config = dict(
    head_dim=128,
    vocab_size=6007,
    rope_fraction=0.5,
)
Each number is 500 + 50 x the weight over its row's rms, rounded and kept within 0 to 999. Layers, rows and columns count from 0. Numbers have three digits each. The size before them is the row's rms in percent of the matrix's.

# q: layer 9 attention query, 384x384, rms 0.0417, rows 305-383, columns 352-383
# k: layer 9 attention key, 384x384, rms 0.0432, rows 305-383, columns 352-383
# v: layer 9 attention value, 384x384, rms 0.0564, rows 256-356, columns 352-383
# o: layer 9 attention output (transposed), 384x384, rms 0.0461, rows 256-356, columns 352-383
q305 098:432446459572541560593579488450571510502512510498429564535498436460510500516529527408467526557530
k305 102:500516501488469529598445552406523494502504591502498553472540542538453448535629476483428431429530
q306 097:467394490452482487446495620492592507452531501370550464483541470501515494431478494513407564536540
k306 092:479515491438494515525547451540457414487537508485489466492454432537472557549680582529513518484502
q307 097:395494550531478418479528577519532429506505467563424477501484479507462508447541495603476490467589
k307 095:547482507436414514553487497423524447440466451534472460438382462513522568396490498474500431387418
q308 108:416570482555448540524543519525438512483498544478494469512462500549520500510416448575591504511549
k308 102:450435563444552447412487480586405470494520549543523509525468460567538496414505448469534489484604
q309 094:486481460479512522499508498507549485489448430576423522437491470521480578493495487458514484509433
k309 095:520532539541480572418405500523549530459481522488484505573446467594486532461550540414620525470532
q310 096:562504550500445487484631523498516541533500471494527490417478501401522551490481440495519578445433
k310 094:527474508542533497483571596503436483622453503487539565503502477466550587494440478530431498544597
q311 100:543518486516543434579497492519499482499584479538546469545554435618480472500511599527482565580474
k311 097:515497462504388507464468464600540550511483522464513467497416570460479429485424469516532579569534
q312 091:580525540564518502443537546498545555535461500425480548537443532525622504493385448597549515531352
k312 091:690511486532443499543483558508439577447488649528493551491437477520489580495493531552553574536441
q313 101:528546552515469433424410579533502499446510501399593490511506528463450510521555523455487527556496
k313 098:478551547550437480475456555504601485503484403421499456349527546440480520522552528485530521512478
q314 095:495426495592545513470510401488497505495492511432456419584451459540488455496472500552559568534471
k314 089:544554522524611492507459458394450552503499550453550514552473463497515460507460452548564502552387
q315 097:519397446518539457467415561508446523418501523554491481488417551468531459448517576569396512520564
k315 093:495510417475542584401478453464509419471570490499454471540528513459483502508454539464541549575499
q316 101:436514475507619531521522455486419533522511504440538500475506513580576431465475476419498459414524
k316 097:542569494496497494546437460515518533502467484479512504497562482442574502443463451513415537534589
q317 090:473501457530566546493528498469542512601552508488470624518498526451394479453465529395490638518441
k317 090:486483540389524438452456440532475404506503464561431515474560478557436493513427566559568533476475
q318 101:533573489546419497552540555526548535448516454489608472519438439433449493522420520545485464455418
k318 097:479523439549425524607505468518530557560539517427433446505507585552555403579509499543452453373487
q319 098:512400510562488494512456495449585508495466512470540559475452545501479508446535431458508556494531
k319 093:472492474430404488539556509423546500462461485509494471476472509617524624449587634488456468510506
q320 098:567428540516474456572531533561501581517496536530470483567514474544505532521552407500478479474448
k320 095:470521448508461497484560495497431521543499458548549468486534512431544528417457471448559449486417
q321 101:463482579469565603565446531429529485537530532465550495523438442438526494542518545562481507583419
k321 095:529372495540492420490408433510539485546413475479500441550518501513411597435429534486529479424436
q322 100:527448484534519498523423575630443494461484573425448491500395489440524568506413540441508563527454
k322 097:525438498509408528438503435510420576486443458445476487574469528511508477525412479560498505469484
q323 096:512453411511438435391465489548461544595459543482551545593474544602458488520479525469504529468566
k323 094:507479535379459505548385536414520520529478485549535536479477520482486590458407513546517496524430
q324 103:466536479532607491536558497501477496530413617538529492517450448536427560486467463556483545552491
k324 103:441448507550522481499574512531581428577423440520427507448543426542510529448460563555511513515533
q325 095:529563510383551553559590467511484535537440363528467552579427499449542514423455519443593508548432
k325 092:526556490497528488518507460454469510492509627642386475405498528577521500531472440451559442556498
q326 097:512449421533608534500510554506567562432447466461523419467552527509500420582459629439483528438423
k326 093:546506473557506556517629401444468510466555472576513483482532411593568519528445519491501523503495
q327 103:529462475563496473521504557498431517437490528511491564479449589523489442543486484494493440540446
k327 099:496454506499482529556435506536579495501471446488511551579579513510536560501464541531443422540391
q328 092:498494451513551565424418494482479497441496528516554528517518471538568514561565513395433595495507
k328 090:455437511541420504450435626443542542488484464519540471467573444491471488509575547460532498492439
q329 102:484561506528463600449493396554444411584488543549577399520563539562580490590493429402471453537578
k329 100:478473480552503447458502468461469518500509562587530489464549520476464536514506533609505522504548
q330 099:463442536489529460490405487461498553495519550581477485420499514539451515467448483545491533551571
k330 100:461466510481521397471510460486544499576443612524490495509492516521486436493475561526462576580526
q331 094:628536436437481476497411556518582459533524508508559454471507580529442500383481538485409596437551
k331 084:551543470482546503449480536476523469444511596576560581487455583477546499562502501372462520516454
q332 098:495514460544451378504456466418455553480476470466513535509539567584517426504457490489443545500488
k332 099:505458488508527495443424483476510544509511449503522438548563579513427506472531484540503442446558
q333 090:498595460432448466483487585508456466564523419476480501563453496525556510436453575543438511568584
k333 089:534569446446504452524560494494587529451457531503582512417408496507544588571500538498494556452525
q334 095:437332477467512453593499447460562504571459487527503541496494468563553466643531421548443440481463
k334 093:498514542464518421524488497502518538445425539488462571550516425561413512492424506496451431539516
q335 092:414459502467563461520432451535526500501542557459413440510439561534526506463504517509498461527500
k335 096:536429541574532515523489493479598565409477454500468519434493485465483480539496484463509487579540
q336 092:505389503487457536487576396473464519441475409491488518504512485477497443495528452356467567492544
k336 094:470511581434591584579470508545542437481496572443468442452560503534508511529525410590438488507538
q337 094:454489420519491479412507532468505515439565505480481552489597501443497443494457519463502533555500
k337 094:519476533439458514587517411471530563448516444483494439466470539526488549499532444432488475531474
q338 096:538481432456570422480454516557586463612473504520485477538499530468544486426483441422506572443504
k338 092:430457547476504446520521406560436509565529520517438502406594446544513444574541392430443534396513
q339 098:487451509477436485506536545546469481522531454545488484371498455507425533508514458530515473477365
k339 091:503422496585514538579467554543491531485538495534511534501578529542506508495484519517590496491489
q340 102:434413571521526466512490473539523471480542588445387578515535509435468492493562566525502403385515
k340 098:485515505539500418602576509518540512475414532500468427508585465575430565507470601570497432544599
q341 094:512536465517463451457468524477485494460411493509511459586520489551488481575521418483554456460533
k341 094:506403519485511474506455607460452476447554567470614543501488495510531562481576473469526446512487
q342 096:508542468508476418516500483514531573546447495485446536481577555453516490515582455612422450398560
k342 092:506441483480490502507507481456498486634474452486508505467508545430476521404493531561426536502566
q343 096:398501535467482432547410454508520560441496459546497453532444471394543545525533467517544474439489
k343 093:471496462429489485409535611552416519500461474537452412514415512507448472476570508571472474557442
q344 102:422557521510460537445430496493496542502494488524541454398463544422510502538493431473486477525499
k344 097:501583496451531428526428507525539547540549483538493492487566519494555602428506542459460453497558
q345 099:530451507514473520534497452514453568513622412547438495554458486436466528506488532464433504530519
k345 098:501495473426535547502464473442506501471457425363527545464545467450504446494552434537439562491507
q346 105:467483440579446492465405566459522545518492530509511546496542512487385540583350403426539448435446
k346 102:465435510523460565438431472433504490553521486400560487491481550528426531436495509512476407465433
q347 101:481496531537533499432535516461470520480521520605470539442466570573417499495541493552507548528490
k347 097:475491544483470514449482564514532595421492549521419547476554488534499459545540573602554522544458
q348 102:527492440522461507592551524438561529529453520485477542519505449457465485479500477414471518564483
k348 096:493505421470552509594534547634487558513522526437549549497573503540592490407558536521431444477505
q349 100:533489391429504478525557570506490504550488459489572478516484522477528533464481536556579577401491
k349 093:479461472447443457531503473484490512461450466463497480481533437461471509503514509610533520419541
q350 103:520580425439459485547441499565495530481508476527499459462538507606459494496447460482560377510539
k350 099:445512390549386475439392538551462544424561564436575527522679531551558449500559524603504551551532
q351 101:375454521456444477522614506469481516571523505569535528467561455506561418488580418452485490593461
k351 102:502438611457570451453516445488506486532507538405534516523516507395489529420481512425441581488443
q352 098:403409436496449474479497533507499442542452497422528435598443539513462550452549588509556544530463
k352 096:376487517453513494506513478514541570583473495480510464532526532547496588445504442452490437491543
q353 104:528509503503539523615558543549449494496428465547536501459559443500523421482499471553431579496417
k353 093:508431614469506421503482609503539471556436441529498396560567488517468549466444404512514477488522
q354 097:465437495469481489476544508486465480447499509483475432461406470486483519469638571465350540429463
k354 096:510554508457586534523469514575523511445535461550477451542429553563526548417507501399534448505519
q355 099:502491525516500381526580483513464489506452465434454564538510501456476522524474494578465426549548
k355 092:393491539491508518538616450510478493476491530413478499531512451532508510334551605547502517563505
q356 091:449456497501427455469498463530555486535467444500485501484551537522485524535506468542518534538499
k356 097:508589535483615385460504496498519402442421515499478449475489562452572491445509526533494476527494
q357 106:547503442489448504499431566487477447503489548434577507494521554424548577460398543551522483530517
k357 096:501551492523511494511499500520500545508499579396483586552452509549500536488517590516499435534558
q358 096:489488560566430555482601483531485499546475575494488441498438475409498537506404451537509466577548
k358 094:461508505528504473584422572523513609565526517495454404528536531399482498500561501417421486430499
q359 097:586508526567447606519593528540449506540534558493543573417518509504539546492459491444450556494556
k359 098:412486555543465478533584466499434509468533515487528583503457518595526522512491493466494500466579
q360 102:409509501566460491598508445462507502524555475451628422477477476431509525530435523535566597521554
k360 099:478546479552483545512472533500415518493556433481469496481434471615532610551586525566459514590505
q361 097:498614508509549492548462593535574581448536438389476584474579560454588505492553471459458578471497
k361 087:531467558564524533623533497523579428513458457475534450547507535421495469475597471464502573540587
q362 091:485506482430460487536497502452591548464457468561471453542525521413473463523506540531482520485533
k362 086:530559443516520601350518472551583461509503526501447530410611405413480536417359439525430495420447
q363 102:500492558516506407441450569475488440585488495460503439535557463509459519452585500569566562461544
k363 099:573435512402519403408450541357539465541422550472557470611592552519484467498447443460508542400414
q364 096:528487427577431534517485468469513504510539510533489590532441483504521567480544443533467517629390
k364 095:529560552540437611494503496499521536550530487433529547516400591557520504517510468468525506489530
q365 096:470552469548488516415541524500562440434571403593494535533532545530543542497581558468469549543514
k365 096:505453508436483433472491451497540439484530570457436425466507477485590570475433534526543564531541
q366 097:498462509470506526524478400521504560448504448536487515448535495441559488413533444471539496438482
k366 094:519517506570556439626490556432486484499547459503529432423601427437571445494495526441433499513551
q367 098:511471491481509431554397509493631474569498487490539520539484496462453504479441578529511508544443
k367 098:550462591546484472459465492580578444627551443455453494504471512546482554490548565490493440589438
q368 094:550399528467570511591606515559522514503456505424392538577584509496549540549484533475495482554515
k368 092:509489542439466547514475511470558486558475565406468461549479465425483499509464526532594592538470
q369 097:530470421549501441530473521492486480491596661455501547430415495464455437501472517571442569550527
k369 096:533486474456566458562502492448504470513617427449483513612518489543602506485425443541473530472528
q370 093:463566609512454547497519429454496438441523513510546598443457542484485465555459485559439505473555
k370 093:457564514525529428509541588531479395569469472544462545409545431480481527441530459545596449483490
q371 099:486510447525468487523581507467444549520449547513514532474484557441504569553510444436451541558529
k371 095:497515526479458417548562534440492513601598427497514482520449460517498497476607475523519417559545
q372 102:478496530526492498572471500532535529387582518456493524466505617485526524505605459503388386440513
k372 095:504495515477460487524500484493471509551484486458495483555510430454549520487509500518344436422551
q373 103:522523525517442493480399526461567502458473488516498581621512454530487475513528505447467560524462
k373 099:523474482501466509601493572599649569507494507507631549478473514508412496485443534486474495559550
q374 097:494424484559462499493397439538548500515455439523539525521459457503395462516446528438489546439516
k374 090:405391501555545468513507440451536454511577542426520443551517490450482543494511453488411537450491
q375 096:564561474597521518476569481504465437493546470566434442511504491559505501581424479515524423401472
k375 094:517499445468512542464431564470482468492537419516444464476535455619529481481498455491485406514515
q376 104:462557419426487471550485540471467513468552530555443556539548444544478432521463566406507514494494
k376 103:526581550494489451463490434496572350546589503520473527501436500539543461525439539582562475418488
q377 097:460483444478496526455460482469404595499416493555545397517528530501599456566527468412450419504482
k377 096:511571465547453444444446517455539522426534462443550451513555488558639525554572420450426529431551
q378 099:551493516463491427476446448408509448562457435520469480503442492590478535431482423581503562412534
k378 095:565555511449563498568387434435454489480540550603516586487528517564415549416401478464470499411466
q379 096:482621434471410601426460469523499522445586468526615431511533526498560563538428428602561549588540
k379 094:459514493414558541520467500565567555538498491480515581443475442484482492438462601547505635498508
q380 093:450482488506388431543536449497503564603549551498466559427473451525514508511485426432482448489500
k380 093:567527573492428511530551564508530480519481470478589466592495476500470498614617533505396511540541
q381 091:502538536533433537439557523527508466464457515454497440485533507456573565488539557481525441464531
k381 093:480530437556543551516516499546520491494398396370545596407575466499574493496496486566572516445552
q382 102:436514433463581509442411496516515421670475581470497495532483584610527493520471548428524449556484
k382 096:448520504550433524497427465555482455600527497494577509357486528481487545443504447566496472513470
q383 098:475471488559461541434465482570507420458505529551458490492496516440510582526543523562562514624433
k383 092:502462511441469464507489606553477523472505500496456584461449566566542468470537513501434488509403
v256 092:568418558522527485489528551460460414441547460506514523406518398539521513526537551533533483451579
o256 093:498527499454530497393580473487418528528441418453489388461569496487559396517447436543515598541534
v257 090:473545460474423482619444559487497443535472439389512503604490463490507518392491467532541605556566
o257 091:490567446564607468472424585499552476486561496541521494497621539432498527444491479461537403526506
v258 093:469454509491514384415495518472416472538545549532418507536569645497496658431503466488461485503464
o258 091:501559540557440466504563520499575465485420584534518554560415564402507577452459388553607492524456
v259 092:494529523516518427564421380560442587477553495491462556545537512472452497580550506490451502561525
o259 091:586517551460538563464496491497495466372463455539549478508606519474479558503422561586518578492517
v260 095:497461438509547518417470552497546472493562490449450523516572555529386473460564546495625517547525
o260 093:467514496461588519524475498520603552563460456352498559528585512530446550528574513551449559498490
v261 093:502457529518434520512523525545456465438578461503518483597477558494481508497496453547420477553509
o261 094:498539530470401484384448542472549499432487498415461496629378514606481527501528498507486489488449
v262 096:488515524563542554479477434509476613541572455445526457387401509508571523471425626501473563571472
o262 093:561524513535492442536502500480592477484426442495538429479505524559438455508476511561433596506556
v263 091:469484482619530469441484553464496539479445497494517590486550481435480517425491541447515584486472
o263 086:518544488501449502544449461465580580497413513516545580526473539510554452472449451545499474582471
v264 093:537516493483528525520543530617519450482498453513504464532570405561497589503624534517507572516475
o264 091:522542508479469569605485541578553479473509418485518534552496493556489567555555482551512415467532
v265 087:402508565441519362389543506423503517465505537585489481433496561485470506529539630509458504552495
o265 086:547530494476524451450481622577600534439557456507542524485470504479595477537527537538571538460461
v266 094:522510398416522494460493559587669583460506503461535432580462447485497546529576417488457503513439
o266 093:405516502539625572481390448524457533431502563469508537550581446531402507594468403447533426469469
v267 086:483550534470526488536474472522495425435506510503492494527562437561521454423520563483510503494446
o267 090:493494501456543418402440495480511483537525470540494455470581468545504464503452554483548379433498
v268 092:506455521477466570523460473582526466560517436456625509490480452556490392590553503515385498439484
o268 091:467567445501570481467510536621403516440506526494548406484554536542464508524515448464581421464624
v269 091:475601447479536493569520473539581486475553554520578512450503493538503595509573564574500476532515
o269 088:477488514454505493511494465505525493549498553490480493473519563512455464541444413499563553462504
v270 092:602560486467516478547470407449465465551441415421528494518485436461430544517472579523604402542523
o270 091:477457503528435487558436479427593543579508499508524578605553434479444531525506517545550516521452
v271 090:516530450572572439545528500412591611404514480525410500530539506536539431458420534545412461508458
o271 090:492521610393463503514489503459491561566550580485452515551508555460446504435556585508524509600584
v272 089:497576463436486498418540579446518428471439508502577498455460448476542536461512585512557462481545
o272 085:531518462435537502479526532505440535574546497465488543551479449501560438421474418468485450552426
v273 089:504481528508563521454541471475546531408516564471571361503402544469557518508578537573484498486407
o273 087:489430529449484518463438477502476496472537459469534466470522572484453470483521462473505422465455
v274 086:465505448469482537488583437480441543595490543504593546511551469479498394467506441630524420522491
o274 084:457518541562389449522380462443472520651396515447497421536600550508498434509575538443456458524529
v275 089:507460561417496439471524490489543506490475515536496427509495508540510490478586503541546556522546
o275 087:597515527583567485516525552463548509450519465502505514493460480480553453476566523520557458448537
v276 089:520491511520522534468392464413534453563470473491528555531539434510427475499464504429522507480529
o276 093:605571457546536535475497480537523488478384557508411577424435458469486529495462515453490476541482
v277 092:548475452479525521378489411467516561485499376543530544476470557444563476606528507438499440510457
o277 092:483498557554479524517534428503489477523429496522553534572452429462451597470513504457499513457541
v278 084:489500391492459605479531534497457528533521551550561604343424440436588401475437459526438553448497
o278 082:405536521559531527467454424512421471508494498498465448489461504485544423569571461506448454517560
v279 094:521543467508462466465441435526462524592440544595517478445562435591517387481487508530513522559494
o279 092:415551473613504474355479415435460486603488583472482402498499466500516478556539499541586576467472
v280 087:647603463497581514424549512531362487465450415441541563507489396497507549457447504522535464609538
o280 087:580422439557431470539414514495562433469523528552435531478466494517416467464501431528550506388582
v281 090:505464540456514506470462574359490542496467470475432479461372464411549454530592482528463494522538
o281 090:546537475503462528443536617556455514484520500548547543612578432484493561468612528535489531619469
v282 094:517541521478427475464389503520535632540509660508474462494485485492518490503477472670571441505578
o282 095:562539462453626473553408492526570470475447512550519582443514483483512453516488547490484493540467
v283 095:402439590383418594518573630535341486450498478532492489454549558434481545507563517440463490425405
o283 095:488441568616481554519466483473539430450539520515435536498474588471558519558523445494459508487546
v284 088:539442484520492551485496442545455510587485445607477491465503528490420637472457524572525524455486
o284 085:490367470575424470485503459517500527572484435598495539502438517481563553559506538492447559503581
v285 092:500500527453499451452413508534597514470411511487553599522507540362455600500495530521568530483555
o285 090:458545474523452490563564552447545502512534559464490522517479477528445493463481510499427441529523
v286 093:510476580545464505521512422485421510534488544538441535487397464524469478562500400488489464533449
o286 091:493476442492548413504594523452501489492527493452535438513437506494461519473583539545494460477455
v287 094:447502504456435489430454511484455500469404392519534491550434454559492550516527520564469501598561
o287 091:530536505526498459440473497499559618520508429447555497509505446471604526580465506469535462521528
v288 086:492576526536470461548496487596465480491466443481440490539507579502563485495448498635439475501518
o288 089:486475432472521435578466512526502497523526398482391460396533555554535393479542521548451548601519
v289 094:511400530442461533479542492536500377486497538484462545555541468428532369518488515454516447468391
o289 093:550544581526509471448489344398525420530430498461551576467527428466515475458438529478476553511531
v290 093:487433474554559469395431606412534496562512488416583457572556615577424594542546483471459431563466
o290 090:561471493434424488488528522426569521455510480468558641449489450479578499514538455482485467505500
v291 086:499448486494457466412520489572536530461535517537521449543478481507509593530482509491492487405513
o291 087:495481507482495445580503464519464579550459509570509420647542398563564492576505459540512508401541
v292 097:489531564550485516503536507505582405464492493487467515481420530543442624630533520532521487535453
o292 095:478484484613509523538554569540468510492578515570561445378441555593484558501480426519528504528479
v293 094:397536518494497554483604509394563457529522487530548468444495620554436512378463565501497420497426
o293 092:528511574406562600562488457512592480478499469527538504512392505490446510419537507506403455488488
v294 085:478482478496483504519546470459367524514517477378478569480518467525595490541497511498563546443527
o294 087:480543481519556419528590526493411490416536525457562480468497470493556476559519547558501542484464
v295 092:509535440521452589571480526550583524609546509465511523459463538562392465523522455541476471454438
o295 093:516507501506485550507606448447417533490530486452476578466527572482466501409465546568506452470541
v296 086:429438544436492476515471439446464455473507489565462458425554580422464550526481453439541529526518
o296 087:498571508430519474589514517513491525447507483469539532422604440438500511520482535536570557502465
v297 090:418406502483428573499546461493469486593493531435537452529506465519507479508554533495446553517482
o297 088:484472516524484548435472542442519485450500395452474579502517558520533500579558548483481493471479
v298 088:546475461583480501592485422438478492461557529499492516496463562480459475430577490486525484508463
o298 089:534399602486527501473439452554538483382554522583462427507568484515528508527621490575544467518482
v299 089:465570510560492572407511425497493457540521498547586539555461475563563516527518463482463561539496
o299 090:523542447502546534560545486482504410557500597413464537434522445496488495561568500473409508448520
v300 089:508475505538384450605484480506451483549442520495457455431472468566514439492463573453591504482524
o300 087:386431486549515540519519579489503516529501424511499456516477488580464466519398487523588525499436
v301 091:512507471544527557499467455455435479476518450549493487582434450514592530460504608602524421544553
o301 090:613406447501501468556567495540482454407486443550444488521460555433562505456539507544467526478458
v302 089:466426439538477618503499524454472589498517415479532531485517552439477538541564514577460482595474
o302 087:449482494529445476525513489547503481468474510505475508520468526451472593536534521645382523532555
v303 092:392413530408575544534521518477504517458446524525512608502471431422525472539445577502577548555566
o303 095:471478483447427468431467515477616477545545424508496480471538533415481502490499519526511433526477
v304 083:420458595448459465483469501454577489482447455490484457544460456471602512534553408567498553436464
o304 085:474536392467444521529485482455443456483503549438502464479533481480498496490634538513494489524522
v305 088:442436569495542487488504465480504520521509532454390562484490464561431388531572505466500482509457
o305 091:481555458493467563524468551491435563496444483441494550466466487459525516488440517506540441539476
v306 093:507482515473500555520461454515565467523454494522508426545522535555412533545487452536445442611469
o306 091:472455415512492496433458572466538546408443487445359484506561441453413470544484488533460487555444
v307 084:520536504513482444447560509511500484479555465489488467441473470569479433510391488537517514371584
o307 086:525506548508528479466493436472438579511526466548458532485485535553480449527581465490466600431459
v308 085:564522480527481469523462441475553570463491500486545377503545517554542493455429481490486502441494
o308 089:479568533405480431437384494520408437499456441468544419572529522551565534455554533542456508407556
v309 089:477539600506570458455424437460500475556513513508480526490502506431580565387508592466500440478465
o309 090:459489462546523580504526479417540595491479563567484517519502393536514472551462587405401553557476
v310 091:464566484433436576560454566519591539498595486532449428437518425479534489518468504517481509444427
o310 087:476478470475456449479480397560410505585519509568451441538535508554473483549505543430485510455559
v311 089:583478497612480421503490466466505547430518480520400552445646409518402596456512511498548474464556
o311 091:589421497481453497519521500419496554516422556378520504547501505427472410372480519564483480511436
v312 088:477498537583482451539538471478439471557533374499339484534465456447488482578597494481562511437468
o312 087:534481500403514563550562522533529490503537551495452607556410464465448454454532464469544549544548
v313 084:453454512558475497582459529512533483492586603491481442474434486528494546559540490531598523547503
o313 082:498547468526567487524531516488605444449436569475472454524586468472477472490458559432503534481426
v314 085:495456551555464438560509480457393535538467514561461541426496524541615447496502513596466609530450
o314 085:385571553500422519519463593529517484531499397423504515440500565646490483438482482540544437470496
v315 091:514427504542509601560556407487496470429538515465505535495561587416428465522534496481514549555490
o315 088:457499459482416479494524526511463348456443462486489474545561448582518453474521466541530571436482
v316 092:484442549551517428526499441547499494586505432473499546517465507531473413486514444496556506502478
o316 091:444543402407572435506555518531360452503475518531488518518563478503594549495526471571551500524636
v317 092:431478483442629488483575553496450401503454498489533477545488482413501466349515384538459538630315
o317 093:444493477478465486647426573558593356442630471469548471570537519422480458519575519533485449512464
v318 087:522445452482514540539491564541394431499466475523588527433550499548512454510523544443584538519417
o318 087:419466504502497480585479574408461450515516538450514614494502458472515459544543545436532523484512
v319 086:517480461465487488562491505533447584424492527559430458491565397420533498485506498460540425522485
o319 086:472495457512499427527452517466447544519459589534469458450464426458517471514508549470470467547520
v320 091:492594464437622479538592601530510515537566443463473560500456553418487536529533511348487592549499
o320 091:507542475477498561454483459531447449505546511608509540554457554504535496511550441467407528395553
v321 095:547560552560519483570556466536475529529467551505432502491454476543428449422547480486536492539478
o321 097:557607508500486468496503450508458458379524460486471542403478579564537489403520500558391475529452
v322 089:598526448464435440502425494558479559603491456542539538456421381540424386508403553582484498522448
o322 092:536523514553543406458587531456487495590480442500470516466442539529506506584488465552544569614447
v323 094:539514530548469548512532465494549498570429553554475581400546545513559580476511544549577543536504
o323 095:512530513512542468458481468446602405545532426473535482487492550533512490510557506531439525455485
v324 096:465511583368480432501433544443544504597598453471434515534510474449497534522462507516457509538506
o324 092:493527430535512508459448440446405583441522475452385519428543506443508529474336506453566529580506
v325 086:541521509483530526523546473487445535531512478502493497497489578441446515487633549515497525515544
o325 087:476454578451572454449557584485517532523523480530504465470551464482501532569475546543518491550434
v326 087:551455540415542432521407437517479480492505538442475538511435528502489488565384531489445492505482
o326 088:486479479462432526509499435590486469529507434524427528568523546487520357457453483452468565466513
v327 086:468542420534517550464402499477586547509521435451515563422476412496592595531493444463428503521509
o327 084:436503454464480426476490457482418533480496489650580508524551493466523537528602480416529510439426
v328 086:541389518444542499401481544527575487465590383468501555525543475450486523536436483531538458454477
o328 086:514523515489484451477526563486552379522507518500441456560442529535440445532368434512535515474460
v329 091:553456478495524479500505624462512506520409520431586540575482436567491459482529502570579497531581
o329 091:516492650548537458556572534501531521590554447484554474510533509478454503470509561492406488527467
v330 085:517505529475391449537618581497451458460517439443513469477493482458461501548626491501546485464557
o330 082:458523472601538436563557522493491451524488400495487612504461501500522504491536570506581487570542
v331 090:464456492549514598510520654477578533607448537500494542417490519506535465493476444528543513573455
o331 090:452503494560482496511519502472568443515520477579504521535523504548467489526406492463500531576546
v332 088:491456478477506577541496488530497440490502472493521479482441551575549482481435467544452575485474
o332 091:471431538486526519459507448486430473505501463495466404545499509511481471466512451500562524527548
v333 087:460449466496392433527546539448558510527612507538511573521568510591552556544531466476422461625409
o333 087:525525465608480416530500573475557489489662528442450538547498547510486545509451432526491530512467
v334 092:474491530451485572400589481491564446384459477467561554505423476455490563468473485411448452437421
o334 090:529479513517494469485500476535552512429462493483514432544482435554505535453506501471490426492493
v335 086:514429502541545547534524552384494475430556486512495509451549598452533537498442532529416494448606
o335 087:497465541474453521482549484543457409573415501530520475502527525566555456443464430543445488516514
v336 085:452531516513530466511505560505510499475430555522508507492535435463503511552509542548491517447421
o336 084:397499501491546563573409511473476541401480487569469488381501498514527508483534480402551576587505
v337 092:421505422529433472529491477492442530491552480577469522515471523527428431515487528440394453561529
o337 091:480480519428571475519497439490578552492514501529557531473489485585475515534413490557538468565576
v338 084:487429450439486537572506479425470444556517444545437516434500560506433557505462474544543384397437
o338 090:482544579494529504431535535430513463506588463504583421539462471450533553470507490429426481512447
v339 087:561548546460422504497536523484593398499479420517560453448419512499526563514506485564578519512574
o339 090:496397460524461464497654430471514455559564551484431587578551507548451543516456480507507461582526
v340 090:526497514529480425502559438465486477485514479554575449568482459520456500484568560494518475461550
o340 090:522568473454481528567530482507543531509417431436490452483456445528609521523474555506462466513419
v341 090:468451460457459402556499484462564366483536455400509505395488448526522523472531564571448450498492
o341 092:440503517452564395544456494484494541458447598592565458520478477555450559532504439602464453493448
v342 096:439468418481440535440554532478521439456676510475459469472521497558389432559589442543516403414520
o342 094:503502481478509579516528492460496454455533550454577456534464503534555417524519441417546507434596
v343 086:535486503475533457508528495593538489483575428443591562530476566435512430509491503568477556502415
o343 089:469542531518519519480539483549422532546420404453498566499592486505592467511458498457540470482576
v344 090:508486468489421542493482553451439569569507561525389436492514481511557498471522516577566535518529
o344 089:435454438545512476458553557463415533459529487468558452463566504466438576499548537592582563498558
v345 088:452449536485445446578489513487479431518560487482453449540542536492498581552441578552520460492520
o345 086:535476506545547451571509521467593454520402512487512436572454466590516491441482488532487506465478
v346 089:433497534500478526487564500502543474490501543491541549508502550582550519518560441465480540501479
o346 090:390463487424392501557567473540500459467489505506505560502500447441555461518495541505449481548488
v347 091:528554470527397488439404498433570555519468491461502477555568432511620524567496628478471573424518
o347 091:546418533475495437530503574583486465495534522543486477468484500525415452470378470446377545633558
v348 098:509488535380533533386479528571464545479495488465557561560465500449507522531440518428588591555489
o348 096:495432577511440568483486437478449452558535616485489462587510581490593528458524535445544518530521
v349 090:548459532579515557616499603536457501451462541511459424581459431492470497514568530539453541565412
o349 091:558428528486526494468470561500466513475430615532515441551479545451478450502462613522505427511590
v350 092:615502511575577503527434464476519468493447455559475490547500521486533494518391525515474539501539
o350 090:501503487579442495505460383620480507531462431550474508498509528461427533526452515543491479503462
v351 095:522529426489447415556367448535498486513542534519545528480518503514526371520489453583551409417483
o351 094:475480585541548502512465491484511479555513507453403514503521473582533552504481526507467503431517
v352 089:522477500583460505556414560587509507447467483589348486559546570506516557632483446407457416455575
o352 090:443444451471501444457552527526518410477440472435483376513542516498470486517429528457393516532570
v353 088:563585469478501554461468517506480507537546584441395489511473477559509461528499516631544544389546
o353 089:570438574479464535429549446534456469504568599466461465577439477517504474558496490486509509462452
v354 091:484452467520589510561446510543475612433554548487544493537505497500528548526515547487450504423514
o354 089:489473467549470527547588462494576526506472493531473544413492416511475457444432504414469479414507
v355 090:589507499494451417476555620452522509467528497494473561543536470534460545616494554537437452516542
o355 088:505472516535404446456467582539468539487540489580444493462425434463496587527490491573487402514527
v356 083:442406579373502460553405537516384491527534481539372475515377413528509539466484516424461477522497
o356 087:458418479472462507449490611391496469536461543510538378452506541477476533502446511516520471504542